Each number is 500 + 50 x the weight over the matrix's rms, rounded and kept within 0 to 999. Layers, rows and columns count from 0. Numbers have three digits each.

# layer 4 MLP up, 2048x512, rms 0.0407, rows 85-110, columns 384-511
451497479498567512519500421516493464522522456559507546570454500394485526521507497493528392501527562526479447529519485598471486546461514592386516482570442518449554472433495422497476526559537458518571538543577485472414444409459535637546502524478463513598551500547487518474546537460505579520515588492523511575493536499560524561548414462555518521469482503457606533507467541423421476520427
502463436460433511574519525542538467450443551513456480494524364473397405497506482532464496548481501581535495452539408474504488419544557517501491549410475538392476426547497526440574449545483433510395424515538482438541481407483433503495484509485484465492509498585442495612563567489536482529607525529499551465463472536575455415530493439477456446499391493427434447493491499529571462610472
446457494525574526526548493461506535463485538536399492504440485464475410469473495473436465408452555511525534501499461484470565423508548546490512592550538474473527538523561464495556534535491446516424482450509521474529470500514551527550596502553502486524507527499497481494481505476433504571544512544521569534516493495532470500466553521509446422572460491572500497496544469450448559512462
449503518530509450420512414493540616568451621524413488501540496450452410529528502484445533556444446464489525462490486502435504416515524562463549483489481520526506555579478499521529573502443436523480504582521523493445459508412478585476493482391496472623503448628474486524436483481501489500509570614494529556530518493526478475422470511459548498558494509495469547506535487555467423534527
493524480522486463518462455456467642570409438461497517527439570455519524599486539475530530592497513493412579578511440478501487526600430560511455495419518585528455389411539492488592500534547520560528418618454535445418437430502431554456496465432486464556414433486502478480467492495475554550427543500494470485510487481529547472461425499478585504559484398543648566587415522556432537417499
402515535394564525456454508479517496523519561443452540483453544492459512523458514539471402449455554444631440456517530465540521503536472499492521517547523515479578503512456471545575549490503514539521596531468521567401450501580538536550509475605521525496514523460507522467489548444561554475451491510490551484503498572510534462602419495603580523426583509565468443519478510469481431536528
467503476403665550488459534502509549443454456501490479508464456482476489502541548551406457505398533522428490559511519478488566419530406577476518526507465521467459611436484534488539491514568460479480444477590457581426425442550428532487483521441436409547455516550543540419478549513610579533472485559498596484530527467521525460539504563386550446468371504482504440477553519377539463523456
515467524508456553462471566556520504521456541488431527562478474466461512546527481541586526497410443563538501496504559453467455457402489557489489475456515522381449522491383489544566532511563496428605555563544477488506519532429482534507582493620457468590490492485577535473559604431493541489551534444452539412518468512619525482592470476448561506378522490438561447470488435467478467536498
499481462452556601490494543484480556483519512491429606479451524476493481492509485512477468454508512510529482512410396503465517522533539419437485580445432514509478440523605560463535555521507528526569536502465503435510460468491631530530485470371503467465488451446452486569430505569426483493545518465437499507524574381429462486542509398487555499540442488491503558457543470521465514513515
440544525475438497495464462485468481494524469499470505477519462481422467501464476500478453424520470504486466521443486600485539513534601485496452431493475543505538516560468532524537528513507478538532502483627530467503518523446517494457511464516527516532469493532528507502547463493473501474515531492524401567481547407431441526553505437520524477535513523543483547508450473485551476547524
483496477461447503433429588393488518549500449499457488578528500469419485475510546490460524448514414491534561523470531524481471395451502540480524491430429463481467539439530536480512443491508446494438538477412549523510472406494382493425477472508392467460456508353544460355526558555568579462536517500506440520590558515476591472633467478526558445487534505498572581502403504472497495430537
419548456456433488539491549448614584484435504421489580520467379435513531476532512476472452516500481513528638441463509518544472454522532453563488500524427563371478484563539575502537610491500464524525508559498633400450454490505464519484523528493531500461459528487549473538443468577490547449480583456507498522561560472546553447493533513387571551605478428444642436521474512457505563434485
497399534521457405447396489486525522472582439468574426577550454490505451537510460497548450522554394493463500379513476501465479489558428400473603504453536563587513444488401429480523631484504432493446457606433460482526505506476461592511549563473470427583425473506433459359520498492389544461434453546460504493527551542578490460488470500494460507501503450511616413560512431408545471564539
521536512482543570438486435448514557496478478489428504531525512470514465526521546437495522485486464500470543637489440483540489449539490572442516534423475506539513495525489519530480491525503456482551487543563394516461521453428474435489445574376398421556486512444508490481504428408548452453485510569488432530579630506535528536410475503499509540497522522564528421585520562565542516501592
560557464548476478549434542544489503558544458516556464465451510432437499535466487518600348587485385578431481484476351461462492497542490483459541427498483556567461565500547524432451569570542509467515585619448543480523464508511519445536512477435461492494423485527544466493475498465511553554529493505489428474497469554579520541510419440578470475447526422502555557581481533473500505451492
512456469478537470541404491462485537531493527532543456491526493451444512497590515439490507454541530522587523521468495543504502459533492370472485492488427465515496519506494497463548441492508473538518476556574510538491561467556500407474444582392497505505417528544510535547493493483615515537453487487534402462563538500394513534554529539479562556461496539523534470493543450430528574524516
469454458455613552464572427512477553539528471418552484462430533451482528509485532493451475510524541382585524448516424467483554464484493556476475581370444570502437484441480524594474486449534361478532603473444500516485477532467537501503467531493575446559555498489560477507466495537531534571420439551548456390472511511430539511484475622456474479596573422546535484530526524446442493411514
436514467533464452481487469502421539494542593496537521498458416498504439530483455527555486570498475562406539498547486465521471457468522560492468627536484544462461421507513442458530455435569508495502521526508485485458482497376479554481539574543469354466465502484482463382460581463549534561418434451609499497502475478552479468425410626506518483557495465464529385482571558484520578536508
550465544481571464567556459529545540483440429515558472474590488465450492528594503441501510629569443498565602501532455508470415414517427468446446471430521441499484486522465502457562523548569460471450537495489573438501513521433470555503525496643475504557521467433534499505545527480402552402492425497510428490511523443488617556596459495489487500562436507513585500624493466431444544365457
471463531463479516445519475469441544454499586470474445454499459487395492474439519447512517543433399556549445492490483473488481461535502457496500483516507611482568498539532436537505477551496491522446523524380492476457450500564571473511445506489460535425394508460493485548646541476523517534497457563503483471466556465472459461489471424516498405509526457517454512580562569457530521493536
414532551498470485513466527414591566494447564457467527511514525500484447582511610419460509533468617496500463486440477505374472506532483462466543417568495466511484417502440536534525579491640464499523470568474474566436505449492495533469459559491499445561495392480504496535605602495505520490405588494471574466510506526406514555505495532565525439514471482579514536583506577544556513584458
526429443477635570536444494489507419504542440487463427494480536457462540507439560529516390484420521561570451545477406544457442521598547468496526507525406530473536547449527432529493441523551458566520508464468494456457427534474401513480542558489440497498518477527546484462440538492432513493446485524549491568514515455376488497516376498524479450528495503561545504454434514432536400508516
488502556434595522500517475534413582482397451501475493493491510478550487526458503425530602604535475557479484467404451421474487490545383542527451437538440566466526486444414510602547473544466451531535454503518497457524476516502493454516501506561367477428529492535478514541582551518490510510433532445454523452491556456563386575515520443505593485520528491543597371471534420559516581429473
518543403496562450489467492472469503468381423479494439517522490494522471516508513523531418533603427528406438519535497467520497495521545457405550562544474440510515435606523449545536486489487458594551489454492517506415572452471495571563459528566478529544491443455474448530494457471511507449467475521531461497497515398453502478487461486579518545557569485455534538523563523455561512417566
529547457384519561471392536434616414545579421518524488496524487461394519509473495550503429579489481502436529454481385593579353449439511434392527468547547507444527479434521575502501485397521475447484558443426451501535509463590530499465561506427433498469445519427479480547450552460464551468475545491571463503532470501564491472512429485494475515529561508474537438522521563473471545510624
547578505514530443463545434511546551539404545501467534508438474476414539556487537511510509451455460499517526647449494475576503493466449604483414523407483512517479633586517474482568501536584468609434502554389536560451486537490401452559509509495525496464474334544596453483479528413524502497558478605530441516529487470514495447465477426571516421519499529498440580521520495512498452495584
# layer 4 MLP down (transposed), 2048x512, rms 0.037, rows 85-109, columns 384-511
501521458564557578513492414466517468474496487468517498644531468533450503472469518569641515519524449474473532525502462559481508558574494480502514470440494471490485542482591455506477521453624469492550581427510550551474545538481478582384445516431528626482497468504463492622478499496476499561527574492525437501530506478546502484504548446453516547490462560511566553554451521522570493510373
453540488464619489578515382454515525520555522583594543359582459489489571493528457537476498498470593584436536416441524518500443432483508523560525506494545552502493426531547434484473421493489550511444484504498449487448430541525527431476479431559408556513447558580519516524531440496512512500501561404500395494576486601467513586494412471450517423532477521486536524524504489492499530399495
491468469531452536523450551473499433563546404458575536485451472633495501464537535461471586510493491534541559448451480568567416575531505499366495417528538494532468558439502487482437474454484520457410475489530497488442469489497420513450461490473485523442512446515504228469471591468544461540438516491476497515588461537469607490498561584510422561519489494561534413472497462472470514453502
504605537526456478506584536538505437530525446546399608468477483472556503506486566373499510578523490463419496437479505458443535475488511542453361475460550458547495522507545521514547491485475603501484530534510485486469513503526433400491520603583490541452507514565459468526570478529540463500477533553606557459525556554588546525471499433580389574521520533550501513515563595472457590519364
490471411473524496543598555418491524576563506534468455464413513469555487523565481506485504491548515531503498424501515612505450478463493526559439533538504442559526485478540399479545389517515581499498426475550586528448483567519556452530469587569546524600564558511449531583514436473426515570481544470453504480506569467610383425438557456487440579543428453607513485498422515517430552465445
438562502451571446484567581531583481448482522544518455516494506493486446533384538467537511516463495441568423460480481509490471457493433499502539417486505538616571496516502494532560562514501582434604450423495497455650421556531499573400469494501425440518451535436469478493481490545511525532520553593496415438558499418516462544496361517458515360525413479567460424381549454475479540499487
532407474427529602536482534523505459392523454467510504544518465663496583455492481465464452478434566424434526450580472646452515497395476548533452510577486495467498516520579540495511551461482489558469589524559507532498412509476477425489521528418538477493475492455508537498484508475477570464506508492478524555511476438561523472484408517548419497422526527500527498497516540510523520484561
532534543548452499405432520546484553500523498498579437424513530550517529547499439396447526438440494574484532485476533504556524543537445463489534533462478523578450502495519514441404434499485489420571437525517478619461532543462486489484504455510474537492455411488555479496544446557502466462520473381559510511518448558489538544415451460512447457493445489546448483471506475522427541569516
480521506526628408485620586423543456488574489510539467446499453446582566532540544519395463470555536437447521434396453609445379477476428539535496544540514457556454480472387466486554383421429395460396591534515542581516486464606449462495417494490568460426557589531579493467471534514500539530474502575557596470547481475547467490451502504565469530561520540477506467508544457540501425519566
539481485442481588511575563468428452510591486559550474520484531526528502494462521482459498485531489441487552499433455453502507492480459393524484486462504513519462463501512538530480467473472492516475465501489489450497464445517556468460487457455507459494573552504541477496491470554458564453546442515480522489513426557495512527499428492534471467618486514479564521490578517501520499535466
481507497617612560396602460510518495492593471435461542457451496460474485405499508444443427564519549474550475544455548417496398470495482497508482545475497495485438529438461489559437553469540480452432591460548481654455452530502513428555414485507549508469572435527529597597518593529495454497470529529504519532462478427420478540493592471464544456468486446486489563505503532506510503492414
455534526522433514477534461571517527496548457472509478481456528503421535434471521489475525530479476547503570503468549529483506475569605487458479449451517423467535511479396519497602458569477555493550483428537473485572534525431460498557634455398509504375436432477453490473474485515465573517564455526461461619555601481549381447491590441518520535433520466539499544483444510473468514494494
580524631557463491559481435522475500534457434438490527538446515564516511507488618592504489394586586420449410421467523490486478469467552479425494525514506440482478388450523457434452542541438432395611488543515571477528518540473450491520605448466454472461498485400491373445483527545455455558453542536567502517532494549571469603472486527413465438476425481476472491540501451567584503497499
555449455486515506400598511532459522432500516553520470472502450456597503485484524639465419483544459529557504494549579463465484429501474418527527384380554492495491515462454520410588438441498435404504465513573445492466477441565591519484401411494470542576479481469542541547547379509607523496529548495515587529461504435462503478600491552500514484459416541486485549552541644575513569533518
539469508554505488503470460449473501498476505449478609578459558448462489513461542556472517519543515471573458517527537462578451411422468461489536474532446451557466459550505446522504548471454497494531513563474512478592458477522521391454477449501471531469446534607505434445471512570554444449483591532422489529526468399537481458509493405444529378418395503456539462513546505480520474472482
568496534600478529425451443497505520511555423461481433482471509561502484462563469510432491572440433502510595463533552535505480506510554524458486497542583515475534462432494550494465506444475550514479463493488543534472501474593529454463528466584523496475504512484486543491481520437514485519438461486411604513512555522497455629521419523475552583509476595516475445571439506529565422501535
611545459589501423514485485528491563456514505678504498448470512417518569513476450488551495534429522430539558497512495487513539509499472558442496476420506430587440506508483485550505438467477422542550547423490594480419533478552457489456556554534540440541559537527423501515518483487462524398518413545594527475435387554496587541541527480522499463542529513451497509523515522471551536510522
559486465491472393570534476523537493469499458484548463507449478518467484483446538531496514468510446403490496481489543460491461440494493471446502551527489469596539532485559405488482440458418479404521474489526538446429515581533505560479494458442472443513506514532517381601495445476552472424466446547459598552546482565551530414462500482547447532602499473452509519469567473523446449569509
530601513489495414575564559498513499568419535496377502602566471488501487501412574486613519472446475475516469490572574507515461551516450501521517515457492430525498595577526451504607511490426611426426535472493523504524476505637518469600535556445479538492488514506558482552506454505449575454482499419596412476428472474552488501574521472518506588508464450487486620572516564451524488430539
498460495552464493566529438540503482469454432529563500406480422528523480476608535518516495509445480544544531576467478516453437515457398433560492497513512534511465611460530564488519532559472498447403520466526530550544568455560551390497510530478471485424500518559488495461462528580490509456490495597471464557429525481436429468494480465521459550493496499572453547549595569498466572437532
458417529623471484487428507508377543480417469512447487504475514499458529552462497515592541433580459576471431589531496537457460505545547492472427522537574485576539483466577434475482474597415538535523596509451557526491511481536511416419508486525498601488492490479407480462468577459526464423564518485527523463556497477563517509481413541492534460514600570572498510503554447442451450462543
477570496462605479387560463484510545465552467497512470471495589548462593527537498524432508508456507464509413529596521552499426474545516413445538488603509477500488484434520442456478460534581529553651457472508515475493502553527475456519522418553502441411483538435430451560499473501465564490531405533418474513585465580504499469497508458529510455561538416537449471483629574485495575506492
568416612450529549456424496495522486482505533455505533565576523415566494460474522530526470471489455474505495577468485440546484507532449559529453467538460543532552552495578596561481467490507507562486473475475466473655505528529509557401520496511493422476550579568507457547523553498571478471557503453463546388463468465486528536535575595422436462536537508484510420499409492549556587496532
501444469460465540535551489528394501492514439470483446498523513428437591466509541471458454555553492492449523548532428446451541474555534580485520496635552424504506363514505532452511433475569355548547583433468465470428398490546566569539523429465525435523498547483616516416404430453475539558415391393487492517497462460506524510540507531509502487484499548445509457495476562570524539470423
448594511481545473637474527529530491536480485317432542502582505418569541467472548506398480500456474493463558485551511547500513420386610559500583600599483491447498501482482534472575505626495528516567462488530444477462458451493429434469575523495566431444481422466555472522448528583539499538493516504489482490451426578472449501441478399479574381508482530497441553472479390500586587489492